Each number is 128 + 32 x the weight over its row's rms, rounded and kept within 0 to 255. Layers, rows and columns count from 0. Numbers have three digits each. The size before them is the row's rms in percent of the matrix's.

# o: layer 6 attention output (transposed), 192x192, rms 0.189, rows 14-31,78-95,142-159, columns 0-191
# v: layer 6 attention value, 64x192, rms 0.229, rows 15-32, columns 0-191
o14 082:124117191136071124112158113108203149196115138178032112115122118144105077128105083123088135133070089097112067123098132122122078177113083128124116112112105104158124161112104082134118173123117118168125122122136099135181145071138123072102128103098168094115141148172147095162153162151146097200143151157159151034135061067146138119149120133107112119126096135071104150147176146062140150108190175097086110110078100159151128173138120188149105158151086139137161167091108148041171097098130144119101140136125095137120159130091119195118111129166105097157129103110115125134095114177167137091
o78 093:127133057099117148097117151134122161092157098128214142137140136098165158121129152093137105117116148162114193116197159112058137078103130166197145125095145072110152091096140145139100110137098083088157124120119148119101150153190155073138123065106141142088113150143103098097119117098130121116149095094132088078118195139128079116085152115086125091150132108125137075053122149150093134110098158137141164106185161096136140121150136128113150151132135113155100115138108184129117195155117115068169142124088164060063077185159131044096156147114140127173116189180123139071146150121054095156
o142 121:100147140129075114112134103071119069080061135141135109114102117171106155105178153152162107117142210161136117204128111160150084131090092127041145196175094090125118160223135124140142177151100156149153095132108119169184116095081116159158163165171099143188146108111121101101094141147097128111112222113134163146135134082121120122130077117111096092141131124092104130165148074113146148207134134076090143103130141168086154133094135133105085133120142174104136111134169170155135085109090117124101135108108130144173125085064130150115187101132140156097145074101171147128122074121188137106
v15 096:114183117175160112172138111127109156102080145108116163202113198162184138167065116126113153129135170135153100124178136080136150123117146099128131101139161215069123090107121194132107109085136063123161113153104097163144053144130146139088132139180117126093196145181139132077119113112129134108120099146131109088158113101067055085171128120127107126092126117128129179193149141125117123114162165177134148115097110090115103147140163159151097184134178075068131089180119129149153118132132117131120122074124080116121115176120166189159130111054130120124092104129167076118173071088149177106
o15 086:132137104059142115109151102088118083155191191155114154203136153101120081143159174140141102124111105109154122138122121090140056189145056135193135070104126132163187128087121170112121145151112150175137104083124132105144148142106173129110141117107070094150120138112168083079126155121139150153186126067122080077135152156076107139092080154091168123163166110132152157118083142109105147138093114081099132116171099180133119095166105160148063087136117145179092124116165122085136118115116087097149165102062116147067123155118088155175189147150098140093145147150133169109107122041187138146
o79 084:161123155131098111061111157068138094123074139141075151079199099147158149134181097105137092154085153147121188096092142154128177151130124154118107082099180135133077081143102114151132130165167083116171130163150115096184152111179151127086097117121144085122162105123091109166061104096108103138189099170142143215180087095160183103192151105162090135107084079115078130150155110129090150079070134081130120090123111110141162157138132160117160184096155146132166120176106129149137075102145165165107139123152163084193096147140123122119117125123120136080157095123187076117132112186122102111
o143 120:059157112117131157174131118141061179158166146121138104153092192079095117122070157164090116210099131156090072143155135148092095123087119081130130155094136081113184179140149144104155120134088126102088155194066138163087169130080129098125095098086156147121088196175147110121184121155147166117119145075111105077043137097149182157100129135101152141156138110111149120091167203082162139146160131167134139141127118076107118167150119128168116108126126100087129160130137125124114175115103144092132084152128157138127185095142139172140173097071164128173138126133043150162124136128079114156
v16 099:181097133193158187136095110112103112094141160139077116121122092096122131159184104129149123158124086186188087118085105145138109164098066147162165073125168104052163122080075210109129072082093159101167101125086129104162091100150120120149128166077109164101074128134137159141117104132166129144154184071072117127140140131160123163142114132137123146215135166084119105191119151127142147139123107160182106111118103119166173118100192116161114191173116110142154146124139165157092125131171152119184127111112062089086116111124058103177085136166130113137084113120119093109119176150111121126
o16 081:097132209181128166112163137092121092144122109106150112123164174125173156134101095128147127156188098105141162098125118171059121182080188104119179118117109179141174136097129064118109173097185159167126100090136151110094119107097106187122115097145166133116156076148151127155138111087098156129073173150095177180093138102096114128188156179159159169164110159170103139145145118166082189148129093141099108108145116066121129207105153112094156082123144140094154137159188120108102087103101050119106118135099139181168104102122130159102118069118112142159110115098085125116190102135148104186
o80 082:131151130177130098122099128149102120097069089119093158114118101025153111130151106145151136153136142212133143153130089163179112131132123133093111183159118128127150125168090121077149097200119124106144095131115093096084144085153102127047155124139142110096149109135108167116143092128167132099103129131111070110105140111130114114140171224144057131158134152177140107097171199052163102086081110159137162157087145164126134063127168172131184164105096140081095128138110090138122165194129183178159073143087153086118093147120127036147121141120114116143146113161114107090096119124103100130
o144 125:083162128115119130104134145117123143179141180125112137117117192210146108157082163098110140102062144138124097092124154079102171138151122058032156129161146093142152087187146109144189127105147096130127129151110149213148140133133140123158105098127085148169079141119204098154107106096096098155163131099130150115117140177085143111124129079088186148135116127109091094118111083155099095110193113131188163179157099101124109184152097082099120132157150159145092098134157121138119089097135133122087144106143169118115153137110117156032153106141098138142068156129191124184139155079175177084
v17 100:130119141153154157115163152126135124221156095135143169178171118142138167177078113147152130108099108140111138157120160070087128122081112163115159153117145167160101152066138133147182146195135152168089144107160112130105129102157162119135085142156113136109135107094108129149174071098087118151148162131134177100114139109197156044173101097082107143073134085138158122165095079138084118093108216113125135115105134158140123122066140137118109111183120146090060092114079120142127151192094131184172081105160097157141160176153074161117108140193132211137174135117080120095152130087111138110
o17 088:149098150124098163152155100110136125124086162094168078078129071150117099133142160134116135123169141084082179147140133075097143158132171116114096068104120076113063120106159126127077099144085166139129133104117101106089161130129134129154082119101091082137171070103127112165147134118117168078125113105123110009079081103083145159090081180134180143118137132121113149147122093135197118177111107135124145131131142124113179090148129128096166084101178179100101129065120174135153061129177041071137171115134130114115185154140115195084153142116115110147149157150097147121079143176078097134
o81 074:104105135206110111125119159148108119150081109155082108141158182103128092147142176129156079131140176108089137121123120141109134159106092190156131117098163145184072089131074107123120105094101078185108139134104196126086121147113145127130113126190229130149132155140132127097171081132121159194077156152109122041144147093148140118120170160090111065063182100107131115120084132081132143131123176130137136096108111149191112108098134089120094086166071159119116064124109125111048162081115099104121056112186122139182145107112121155170161112151119113107153082110132103143152124136070147145
o145 124:173132076095122186106119062129171119092198163136158089166095090137151094051139118088119135088099122157151127109117129141151124169163167136126125119156064134090161121118120162165114110159180136115120138127103071191196135121131140125138131117163111130135068109093142184116098134064103120118188069125198145096127105189068117132144141076166121126166124130115115162087133126136183104120142066099097146102180149081107124142114123195196153146143130118142163103133159109108190114144142191127136210100140158108141110124115149088144146093106154172169106155182078134042156132126132104136
v18 099:098113071191150121138137164071215107131127145191059157155087099145153153097160153127055152140151162119208138114077163102156074060156158044104112085107147109169081116163169168119131138112155114137085125110098141096104161121067148136187122120120123131118144091130140096167170116157090151233176130123102113108100127138146140131116084117142097134122105137093116150145119129126110126114149134160099205138087090122141087143096118112109212144113175155166160141112102176095082131138150178115134100075128190148140143123125146107159146157095168152096149143157125118132147158103198119140
o18 083:113126086126153103182124124190131129118156063144150174117116164172100083177098113117078128119117104136139098127149099109165149137100121093139099138152124141107119152133164148080122128097054179096121126129123122104109149151090191134091105125111119177101117156104178163161124084177166137154139100071151123092180109120179133156125091125132128092074177163097155155099166105134121134181117148125092136083057113094170155179134082182106086146086096157134161052088200167146198130157115131111129167124093092157116112134078173104136124192143111149132137136217165097157040096134103133091
o82 092:125159112174116113130107096111098145122088137059124142151186150137149122135115133161163155144134176149192141083035160180093086142163120156153100166107173095164125146167124143141146154134141163096125170157159159152101109095106058194109133113166120094121127118195084179081098150082128110120138123115097173186108110141073104145065164113142147118168098135189088097175085144129138143100083114131157184155142183125080081093119183122185203076110191168133115142124110069128107146091114102120162118131130153123096087140155127138127157109095114125057169135118112173175163121072133142128
o146 129:151125150113137147110151149149111156102156097128157101092150089123161137146236132136150112154116115136116148177208149100142156090131167074134130069186092157146140100155151096173170145133107165095174124121090099146166175166242105109136070130101116089131118171085078040105158147140085160094141151208170097112097126111177144130168139165087111165147106139119154126120151146176143140115112168110153070139150075104117138138156154122021102146146140121161140131142120127102117148151152187111136176118166090129188140129111080153118075108165134120155109150116100143084093131159128145108
v19 103:055068198116142155113133163136135124153109172126088122134105121105162105122132114121130150101178171101130109161135102173130094082114169186151101091088126082136120075092182059105194111162078098084096128154105127161184111150136116147117103165122094166174180119129111186116173157152123171153136080114112105126160108119153142139154156146084086106097112092086069100161126123164096135165123142099145123171135139131205164183167179171103098144144086098155192093118142151114079097109086129136109152147175122169122097196116188109062148068083133184092119115138117156106162148149140103134
o19 083:085123116154119100151120146143117129094106098135104169105158092093125104182137093094147050099165113096163101133102139152139173049156175045130113098068106125120082203119109107159154168129124152135134155109125158087143118007127106116136184173123111139115125132118084172103114073119157087151154150117146092201117038091125153073116134134141165120129171120123110118129196105153153124141061136079138158115141106092127136121171196143121113078129127171123149170178164115143108127087123140103172134151098137064079158123110109147092089103159141096127134148179132136146132141101067091091
o83 075:135148116160180103122126167140185136122162131081134115211117114151123128134073167109134173099108158140117143188134122147183087110106106166127102181159070107152186142072143160085128149078132070095090144214182114144183185223133144163126102115132178090096099133123146098141111128144077111181087103181081157179091121076110119165180146085121087111091123143169145170151085138103073166151179145136121108166139133130190142129097091118131101125104104129105129147120113118132108116174108095189136136075153114220144139100131166160111157103148142124108121130137140120099100107177112119165
o147 127:136115099139161134156147126076082069131156092155144142094212131148052097125150145162173137163129183118066056134120091119153164147141142100095141070136144130149107098108134081128097106099130183086173152059096122104170092100052153041157143099118114181188116073168125157072155164110172151094155176102158130118160158157127141086116093152130137125134204185103185091094170112077189098119142123150126170101118121101119100112109169139130122162135185144137112155163117106089108154137137142104125107102118122091098145155140137099164120162080131135158098092085136095117181156087146132135
v20 100:127123094095144123106103066109195139106165083134101149150143097131138123105111098133142087146129116177133132121083062125087111110168145118088171149117043110078122139158147168130128143143119054132138138124098138078099146155158127142124193081142154172117124181097077104117152155112120155087099165176088154104142110125156117128149113154163102116057142086105136161139136145128112105056061135105168151130085119143174123153158136089071125151089154075088100138108151142136054042071081125119097173106065141111107077084062090150126155130076113152100133094066182138123169150110127169098
o20 075:133154095088151102129151132175157150137071105119152118137075180119143075155065134106117122137078141152104124134108120130180083180106104143166107165159149126143175137096110130117064092083071174092134123070097107193158148157127099197175113112162140113083110122172184131097159095103134143134206124151099172062131110095126118175135106214129120157170118116141134080117114167133090158158110111153105094117131153115147149145093160125147138119103128193141090104090083168183147122198109052141124128095090143120115073160150134138132184170134150120167172122181157167066111122159117099078
o84 076:133091056144083150163070116145182114068130149183156162107136118126165133152107076135076109143144136147097098172080120085086150098098196049138171134115176140141128177160113079141177142068124144087146186176097129073076133094154168118106121116129164118136052153092112183168143109116056170115139176154122145119172115109128163083127163136135182100107193151103133101160118113118138095103108152109136196096129165140119100158126146148127116095170189116154164151162163121130122116136157176099129157121149118113127117082096107199162125174095120158153125167188117091120144154101085148152
o148 138:108180129145166050103157114121127087171162110143104157155151118163097113145174158151146133140151121125124140044141161121176119142136124135146124115169146129125119078060126137059107177151118133099128129099180123142149134169087043116143138116074108100162194166143116089130080107112187073150069049101170071104100146131112056213114097104171102143119141200104064107117134140079090122154096200133129099141156087120104130097178173140107136125132156142080131102121132158092143126088115125150106116132068146154138157091087173116117175065124098108111094092119151167147116153132132148127
v21 098:146184117143175081146134116161133157145149130087088122164158148081145111153123099124080108164121175137146150155155106110144147131148179176101113119127097163145187119178122065129142157085136094168133059166080135140167132132180091123120145157153103204104158132169137055171156142177153068171173130111163109128126155143161123138109140111111086151163108122134103134143062141131107100117109135084162113110153170121076070138081093134147142063142089058166140136137138121144114061047135197119114129105129108063156098135178102068126174126194130152101072155128110174081149153144131084101
o21 082:095188109103136160094084133147170174112089124034198122109102176127169081197156184131100123131075123154170177052145125110143078116084153129138090142106132114092154150151059203136150115115125111058115159117165133087135093112171128062142102097117152111134166122138151085099097177170141090091122049136133125048108138141111110161161154100138131155112139116122116151148150128119109142135145125094147110143130080106135186103157140154098115096150053168129100114162081151139094128163164122180122161119066138108138190111105148116137123189147145147125147097148100122135060104141108178098
o85 099:111153105130064103159152090177152090125144172143058136161108093128087149039162088137067118093147071128130055125139111142134138112155110143081164057161123128118080124136164110136145118176109121181125108141100117205167111147068195140150148122105159122130143126085137185182173106193150116112137153089145079112171169123095133187124140151163157137195135087124157117075126128050169156130168119102103105133112086187114123128143125106139117152117189110117153152109073086112182143096131106157142083140184137109157137133122083184187107125134078077112125116111167166115128115145106122117
o149 127:103069139125146108116077107079118087111100093156108166133146172094091147145099208158193143135167112100129159148153131072119107153133152093088144153124138147109103137168122159135105121078174124041137132133089095072097093082137106180105096101156126135144117178159123109078115136118120100162180111145151174067147107164183196078051110199113139120105131153090078149121159122142122141142091124177116080116137200119185101157109123085162125192157127149145083086131141172111105139127051137126083139070136105180127101094088120103109144105091137150139093142130098088152140142109198132111
v22 103:143151130135159112153072161194100150106094110120121118108173133107117058104114135086084062112133081150178143136126112122196087186153202079146124164190154103103121098149167119133090096189161163108129109150139102109162089058200184128128152169090163086166126143139154114121158102103097175106151140148139118097128144067144114085134133134098146094133132114063153148095116112183142179177179134118145112152147117131155174092134080064131145071188127146095097114074149117129143083119120137167159168153156170133089143070162131118130156110106094160217139153130146101136100121096104168150
o22 080:141105094017170139169207153187156090142153154087106109100079102121084172083126142159081132143121150082104100157079166139108137112188098165110120081122130107143167107112152060095125171095163139111171061117102150131174166174093156150146121146112072170157094132142134096200171151112146117126148155145163133158120126126105140102140113159079145166157150124183115169127120126141132203151133180114073151182131141152091147117124155153103087151129129132129117112164120177132145148161137137055112132121093101166114102141180123137143064099145129035152121112103086151156097086160151080110
o86 090:134128112109150144119092140178095111129138083101115161159179185099175143132189149136148118148116177142142187180127101118035185157068054132185146110156177154093125117092118154148166063126135157097103134173184056139076122151192188111182132149135131114160096155121138140121102078134100082126141099109121070120108150157155129171130144106142126182117106093136138111097151033087171098114136116127145118141187102103146115135138120114128172116135101112165102110205099145177068194129088150157128071146146108101070122111133133142168113122138145127168097142122154133098147135104068105154
o150 126:142126113128176093122106117115182101155109176164141103107122135183098177100114094092150155094144110114128076149143165144117077128181126145074149127116100081125110127196113126140096129131148084071130136084113215101134110138091126124124137167131138145098112124113095069126169146157193127159121144178097117072105132134149110085117132169131141060178153117137118152159064137153074099062050149131148143113124149176146143167121092146124156096123111136113144124061164100128167142175212146115100207106115175162083127122102136040130067096163081138082153126149141172179150094134105168103
v23 100:174126154098106160138164172120174105114144145077103088088102145116109111109194185087166125100125129111151112086138124104172175127140128055123175071146133171155157162172117097112168118130134144132093138126140176097154107139144084106158053160131139150118118150160092175130096134171133143108138110085114165120092111122196092156076206173160097071088110040123133076177137140139087110147081113150085064145082123075105175176118105117121143144163160106142128135126112112094124124146126153208160162111124143159117130164149103179180135129163157133135132107101160134212117171124114142046
o23 094:085143152172120145164108134153078134134068093154209084117106113128125129100117120115072138133102140174109129135129083073164118162116164119138134081129115095123164121107116186079137224154229118138177116138079129098130158108140147178151103116144120108069153134169112113155123186117127195152117130133133138092154158168107102139178212152106071077115107145111167112158171090067129141133140134155143100067123126110144141154113135187087128155145154140137071137143155117138070121145103195140146091194173130102179165170099111120091094136127095166133069164137154093111111137135085162178
o87 080:123205132135112058080185109097138112116132101130143074120149178136175145175162176110153160136154164126092091198138100144154101144080128069129195127147084113160085081102094139176089075097042139100096126131131168127127130128135111079187110110152128169138135113089168165179119126111124079156141166161133145093076103103133149160049117114138148111099127061128137115140121097190070104159168171130107101121089125094138144129091090124157127127174162113106092109118122136070164121108115117154121127080067152144069126115137143184100110131128129173106135116151130186097125152200073153171
o151 126:093083147185123158131077126155141160111068156137145198141131155185111080141150089108123180101125120135134106105110117131084156145124104132162101129149139168175147185138175087133155167129183137175143116099083086087145118159107133126065139120082107110123081174127158113090127148125073128158132130095115108096122147122180154138151112057114152086189152206144098105079161130139172144139078086153120132105200115132151108116174158085080121092129136113114177152090129134201110149203130103040103149143130151104117114110081127041188111121110110088103168127145139096121132063119140080127
v24 099:147145173074127076139223088161179113082148142104209162114090124172117137113117148137115082100074114148154085144101159134123134148094129098104170107164153126175162116115131164174111095176136119110177098178074151110108130141118145123122127125158100130183134115118050135107153095186068079106140082151110089110085101138144117124137143103154123126145085097113154132127181170114085122109087068100113167144152109130209123077097181132167157113097111193134049098079145141101097160096124124181085117119121102125147091122155132118106121145107060121136130155094091114127060116148148068070
o24 080:168100120103157103130158114138118148147128161136154117138099115133170126124105136150166158140124174171078109121096116146128136144025096155160059114110088141160127112125134119127079099208109141088127144110070091067159159151146086128135087147147044090099122051138170111110155063086107206143134169123125155079195112109168127117167091108095093179095137158180077084152053138147138099151150192128125147210147113116139132111148129092171133162147168142073108109108146154137122076172113120111116128129121097058094146130190136095123127091095151109155141109147118131102172123118099153175
o88 085:152123121148098067136090135144100064073101090085099146097153111186116193140123105122094107149100085138149138120134114161158171093133129109116083173121155147207112128158155124110172219123206122081108128111111127153116064146105143125153139127112165097077129161148095169125148134169095062096127166081156098168123119166099128125066177107144141071134127127072128135117152210098109118087077075084136140086163096097108140108130102146110126111118128078151048133066104133149124164057107114151149138155089168109187134133135116087163112111169134095098087154121125154185110102117092167135
o152 130:121096156132115165147173143132119159148126200156100112159118175061090056161105125083123159124103151192088121079160115075112082124161135084168150073129125097056098107062138127148051090137099087147151143152114123107169166127121065140077138170126095163082098114066129143118103126127157125162130103150107167164133156066132148120166107135133110099158143209101139177148146070110142097137105165179132112137056178175148117112115139083117124149100111170094181092174146140127111141161167100111130101117187097176100106141119111096094150185097111145111158145087102132067107104133163128091
v25 097:099128114156171145093093148148167132115160137154145142111139084128169071089099177190117146045170153142100123142200155098118104140171087122143124114140175149114170172058083147186135104109100128133115120113186103158155164166176077175132098144129134148210157061200170121133138168141083148116151113117118131180172065124099188107157179116145149068112119114125206199125108142120106093108138091106153151100124142104103165146132149055136149132114158124140167146079110126125166117106103126148141161132155137121104112129158176093189140148135132141112129107132093143105091143079038131155
o25 086:117088118103057163136135170119109152105173091143054138106145111119098170134123106086120143170147052156159122125113130093089158129124119120076103255144216165099129138129139070152157153111141198163123127062119130116149139143141191115149116136150101130080143172152092163144145173144113107151101115173136189110124188149166100142120124114155143130139122123086098095140094091126108158096092119192141069111106129122110122178116100145138154175094107103132138126093104145145136095173146123121104136199168147104158140113143150074103123109088168186117122171182147087177100088094169148168
o89 080:095146141094175151143127116140173103163077159099128185114188172123070114105159145181104084082163170089135145129117151146115135120074087143125157122171113162102142175098117143108048166150098052160126098193196137146127155156199171160138117113103101145146128120080167143158109172119105143129127127161099122081153049116147137096115137165079120140131084126146112113147149161133157076084216074103151135097154136175164124151123076111123149100103192097088101144134137069142091136125078113150134171131172091145180158104179110137175149094141083119156179133126132129085146088125146117076
o153 128:159143117167052141106124133123096135102160138138089074130079110180201131124108071111179148107133145123104144109122161153119050143124186100142055117063101133148085131162141122104133107135123117125104154081087135078106139103023152137096146146116147110131111102150124084079169102147126082104117124151148130131111148105112150149139149067142120117138124176123192127094138125086134165168116146144113066189077135107097090134124174133133095123177116130185089138196132163130137116084171170167117147127184124150073079142074143088130057160102137061180119102129148170187153171141111123176
v26 104:142114150115130155160094106129136129091109109109053118123115105118104145069079105229186121138101168173103149085112109089124105096132112135136155139134101072156122099143169141138127124122113163134123139136165077188097121120139134086125071157158116145220143110172121122079118189103091167118163143181177073157140130101139107119092086144156106114131099132095133075182143139109199105152129091153111082143123184095164140081136114172093131125176097161055110095163115121132131149137158151120135090133130128086169098214104075098166122130134103171134077180121121115171200152084149164073
o26 079:143200076133134148059106089128130164219043122168124152110128158116129173135081097176118187154126117171158078163123105097167170128103110089120140066161148108106141095163170140115147174134172180105130097207099125104141143149127095127110096139160131153111092179136115119156112056166124162155151138137103126127139112164147130141204132151186145127129121131132154113166126116181119160118086166143130192091139174131142123104138155169158161211114206171184132097100143157101142082105100150127124128164143153150157160136164129151164054100064144167112117109129107107156084114158109117140
o90 092:110114132090107117133123089156109092088195061134096142145128139154103114133145125165156117081110162158102127158138101136120069119158119133118117091109129083158158159058087086118134077122070108116075121103105096194137104079161133090130166145110170111130176191121172099087124147157116105172111135132102149129152184046119114117112114150067105130107126118151185122057111120085144126115103117124123124144142120139124172126142103174069195061155079118120184150085100186140082187143123130141142080079078103075101106199069131099133160131103155086154150138167135100075151087100121150070
o154 133:077072134102107069161134127125058149127109139148144115140154125097161107065176143077162153148064123094130120087106116091162135144110151143140110125153150136116127137126100154116130159111110147129118199158167102072116165123081102113154104118149150133132063087159090120167136116095168162083112048099160112118148113193149188123129132120164121112157092105179078145144153129177097179155157051151094147147102120141115109121164136077159109119145139102143093112187139112092120120192137148138100192166104081149052149061151160158150153136228119161097114117124160197118051135112137116106
v27 093:199109116145127124142086146150119098164152145131103111150123135129140118054073105138142104089142124170083134177140098168141163100136107120134165123139156097142059204116076113086128153158131080089158117181153086100138191122083121203113150138191115128129125187106107157132120150105100092188114090145084144135183115185162090160187107158014121111149094144148107090106139161090139120148142158112080095155199161075084107158104109160106108091167148142166120163134139119130119064148075107151084096150133122108160145144166071106145096128100115146127106098185109097095127080140136096110
o27 084:107157196104128130094119116139097127087145130096067160103099160183143129125160159125146085091119092093123100133133093178067096138150135144124172213125097120109156129124172160129102046098131126118058121124130181106128112100089180164167084135112109146162095122089132090086087072063152089089135135141157121132114078153114156163149138125094212157106140130074147075183092124109122093131075120142111145130140092142102106156155082151050121077166125138157104153151069185168079176100136138107162077120040157134120179107114080136138142122151107109128156165130138130144094107108136183108
o91 077:128119140160067134127135086119089141118134031130184095121083118113152179060117146176142119177150123112106131143112172102127189114101139099129099124085088181124080165089119140171148118120189121137148104168124151188137161177126068075138169131157101092151191156154099141134172204087100138099115091130085160155121148158123098145110133151101159053129102098142122138125085097097116109109121130151075146089176135064120105100128152099113118096076094119136069170055134115113146118121161071061134156124196125122134149148122191157140119100108092096124069126070151113103165166153099119135
o155 123:074149160152174116102148172074148114101163112152148124183133131098115065159128075121157126091124114114154126079157073133099136120200114122195189131134137139131195138107167094099097114145112121154125147104132084049180137074111188201118155117098130135129127134102170140170170154152175142099155110133121112114132129093111126113103141094158117113163128110134147124134147091187098100102162116127122114176088085219194166142149149192179127116165152165126101100201084125154174102108110157169099152130031113083142093159120143152125150174130189116060096133127101117109097130120145116148
v28 099:095147106134100185106104069155131106105171200113153160076130190157062161154117078168124121191082130126103158107180150110134130112123149150153149087180139163185122107177106130156118102155172167113113115153140022143113079115138136120158170132120107166165078102151141141115154104086142124164099125076090103138154174128056125143075138173116099112166093120085097122119123127050172117111101161117123156118099135062159110148126088111095092083108102117195075149154114149097154116107091136145138136147128109144086135084105133141154207070052131176117114182103106105126127141162129140110
o28 084:137148164131126144060084155102122181180114134169171135114174157074133156131142131063138063097095158168192092155085117115121178108172110121161142161113163144118178052129156120129159157139097128092165080118141127071039156070113053118135116153169110096145107068184105128151063121128126129157115171156117116176112120154145103112207159075166136145111066132154114106154104158132106179070085158119178112159124131098103113112164122120111146148110123104156171098133137163092139128182164107094140149137133127085119077112169128149086125109147164148160142102121099067179138118132180116173
o92 083:072135108196124102127098091158118122119151155128184115131076190097094120091145125137097161164167120089150129105098072092136125176120133159102150207157136101156085118074104147143100092121192177144032089155130149184189123133129163132181178152149200198131142138150190103163148120114112107142113133161136102090106148146116136169159159178120119076130130101096179147066092083118176185098137141137070149094193148134128128103172126076118045137128151118123113160117113137129132171156118099136090110122119125120130129151129089158122169143141134095117119164162170123070119094204139135137
o156 129:143114118124173082137151174132114059179098130192092103167159066132166147143101146168100114105116185153109101132184150150083101108154084086188127071143109131109142152164132142135179123131136081101151147187112111120114129114189117109076128048088089099117155191112101134029166126145134119126119115089182116170153099104123130134100109065149102155147114162136125169154146164184124115138082134119124099117098094154161118185082120150175163142170118110093123052120102128160062124131131180146142155153105143152174130153169206154113108126088154159173173103111142154140189120127147102101
v29 095:156110129121137125174133169106096199155158101128111113156171135146123138156123137087139140117174124091182135121134114131078161105155111145116117107201151145142071102184195127134102136164164121113142102171124057129103085097168111051096071126131130125177106128099096121178078156063103140115170136087132120126145086131187121147140149067110143140129150096129111067097129139156096127092125139126062068111194093189063103113151153125192163154155088048099153137086127166152128159141127136146144124102124081077127172102066152081110170186062144112125138132108153133055101135118123121131
o29 076:121136084154098128161132122130158150084120079154218114100156164059148149106080111127148057163135127173143187115077124092118172122136157127132119123101127084146095104158105139111138163132164105157144100128172126163072096091090078127052092111169114109111150163144120180074098102151123145074126130109155085085065168159144105095149202144131138133117121118106127099131159157137116175127116146134173150110165154078091123109105147114164120121182139181147176132134110109146126141082088195156125153125171139101218110119165117101135064159117097164081096032147129102132176121078098105159
o93 077:179140163082095137104198129124157139143191174152050172131156130174100168119141125126093199129190124150042150140133136169074141122132030156110082084139095126173129141163134119141071122188126078139130100088121114130181109127129109082123127118085115101176078152096112087142137136080167094097180124150019126062127080124165115123081097120141130126160087103122142147119133122139094125148181097107103114162125115144142143126138107121124180167124061119092130121176095137177175159110136103112112135154112115143081170126128114120148127130082170131159136170139151150124086116113179065143
o157 126:026098136112170174098137118089101101128072107096121144114100088110108109109164143120172085086100097140205106098192157052144124108117243114125211149111162144114112157074135157138159133108035138110149229179167171132127145139135138135127145108133111156142156084092115111111125159149120165242116128109160121095118147112092135112136175118108092101150170131118079115118123101153122118079116143140185136134135138075123130154136147148134130078145088116140127178079150123099163145134129109113140111138136135109143073154158139147078125116132085129152128086140085130117145067167112150150
v30 100:101089144145138060129148121162106139136145083164126128060172158118132153111112154132113121086095151115120105123135096165099140079084125239137100134169160123126137196089132172113160149146130105114138121143137154143141029161084099158096096095089149150169179124104116076114102058151155126112120147155100195095053121171135139100133112136116174135198129126140118115098116049134125135159066068157138103188050115135123128107122098160124126126133147146145141147167120132080132085123164140111178182137116204154142094168093104122117139183088134114127095162102149127096070098096148085093
o30 076:126144147096165160162120125166135127089108200142166141158073079150152124135147199083106134120125143178127107188176114146123145085128133140072078075183153152097073118109108121114089139138135180157131110124078139111121059129180113124184124167116145119078095108113131128162114175209114078121071122199110177142113126128194130158072129162162120191124099178121123107117084130120167105183138126179172104152170134145133131147132132094151143120160157029073086142133151092119123113048071106173116119180149108145116161158122114072136122146108108118102156148123132075137149144170150112121
o94 079:104105093147112142159100142092104170152087063083086062127143176185066152143121054100109095192146171085093182078098174121122108135152142076135094087108209132157160159138135173170145128135119104118122105090120112104170126124109160102096183098120138075130098135126145038120119142066160156085114089143125126141116132143065125083131155145156124120163093071143101140146131059180092125075072074135139097106138160123131114143069129171061166160133162156123130125104086152117118101104143131119137134120127156129142108103086126098080171162131110091152099128179119095102089107093118058151
o158 135:122124133133099125086132138151136081108151166116165177137098093093168103165131162163133159041123093165128149152129131130133169170102123195154216141089127081132136165161080151056071127144135120145134144151196128124145145106131097083170106140138090156089160108107156168103111104116082071097197173105141103128170169143181154173163129103080114155081193144096138169109103140143180180147139134172074136105097147128134137163121111096091138099057165143152051096161105113143101172145159116108086142118104104104126130184153138155128166078132096177132153076147136146203152108123119165145
v31 103:098120113143092100129134195141176154138084146051121118075146118105120146123148129126111132125143117148113097121105113123091110102050124142151096150122119145153152114112079156119089105145149152164206132106112118124173166087171132060103060159184143142127152089188130122207139131125128147130125126107046161104132135161110200184146113166127119137163152115162145146084124059110139128088157200112050052183149126044159120081185144097135143133100158104120158152094110092130105140125106121135118102075169168108115176117127110127167118200114086116124161109108128114114171164131128116051
o31 092:138108139158167143144101142113137092170118171148171108137142128151095160100154150149122119088095136071109127061154132121110067144105166148106171075117111139154167083089193160068103143123102142160110102148139211103144154158109133242151118104107109114128173090079104086103185160124110144077119191082173131073185160125082149138117098178145183127167107107138142093084041163149133148121144145119135140139154138169071160113177160099148098117102079129135145137136131177131138116090170107120131161144134103157167090094173147178157120116107127124150156171074107151143069127054137108110
o95 082:068128113130094135112071131147191142139092084117101105146114115183140144114145117106099175137150090149090190156122066102171132111092119157112149123162122107096069153153163131100114044139124134137073144157128133121121084091157126073159095144127176187161139119137112218131100109189138119178123123163083169114108135142152101120092107119170158209109063117136108088167120140132146084134127113133119138112083117117211141093141079148178068160105123114045127145122086144139180107133121167209102086140131153154111167081129084075118136158097170173142124104108109098077098138124137158101
o159 120:122103182131098138135122120106096096093133166135110106095179159065190073081098167132142133085112150071113108116130191111118127092136180123149160121156142076170122131131094097131141158125124114145152096109113111128172094159187116164122180048139147166115110102076120032120158185095109146083060103103155096113197176128135101151145135106128117119119173118125140153129097118126121134178141158108106085143141131153120119131075188127107152153170163127158195159172135148087126186135132095051155132123139063120104097190109127173133081152182152101119160164126176104177160141127130089198
v32 108:152090114162121105127157093141123185166144142168139107071131101105129068138158141146182127111055103143154113093149144168153153154068177153197152089154142147105181101101158094141146108152105129126148065126122092106114182067109184084155143111125147110095086175069108160043134175146100107147134085172142163143131149133071109141104145154110124110108137147139106159145089077101200125131156129154169078137148058148087129118151148124134174167107128106082136096102109163126099144114109140103124124050131097112160096156122132117074093139086163182060150130074146136191126194142095147174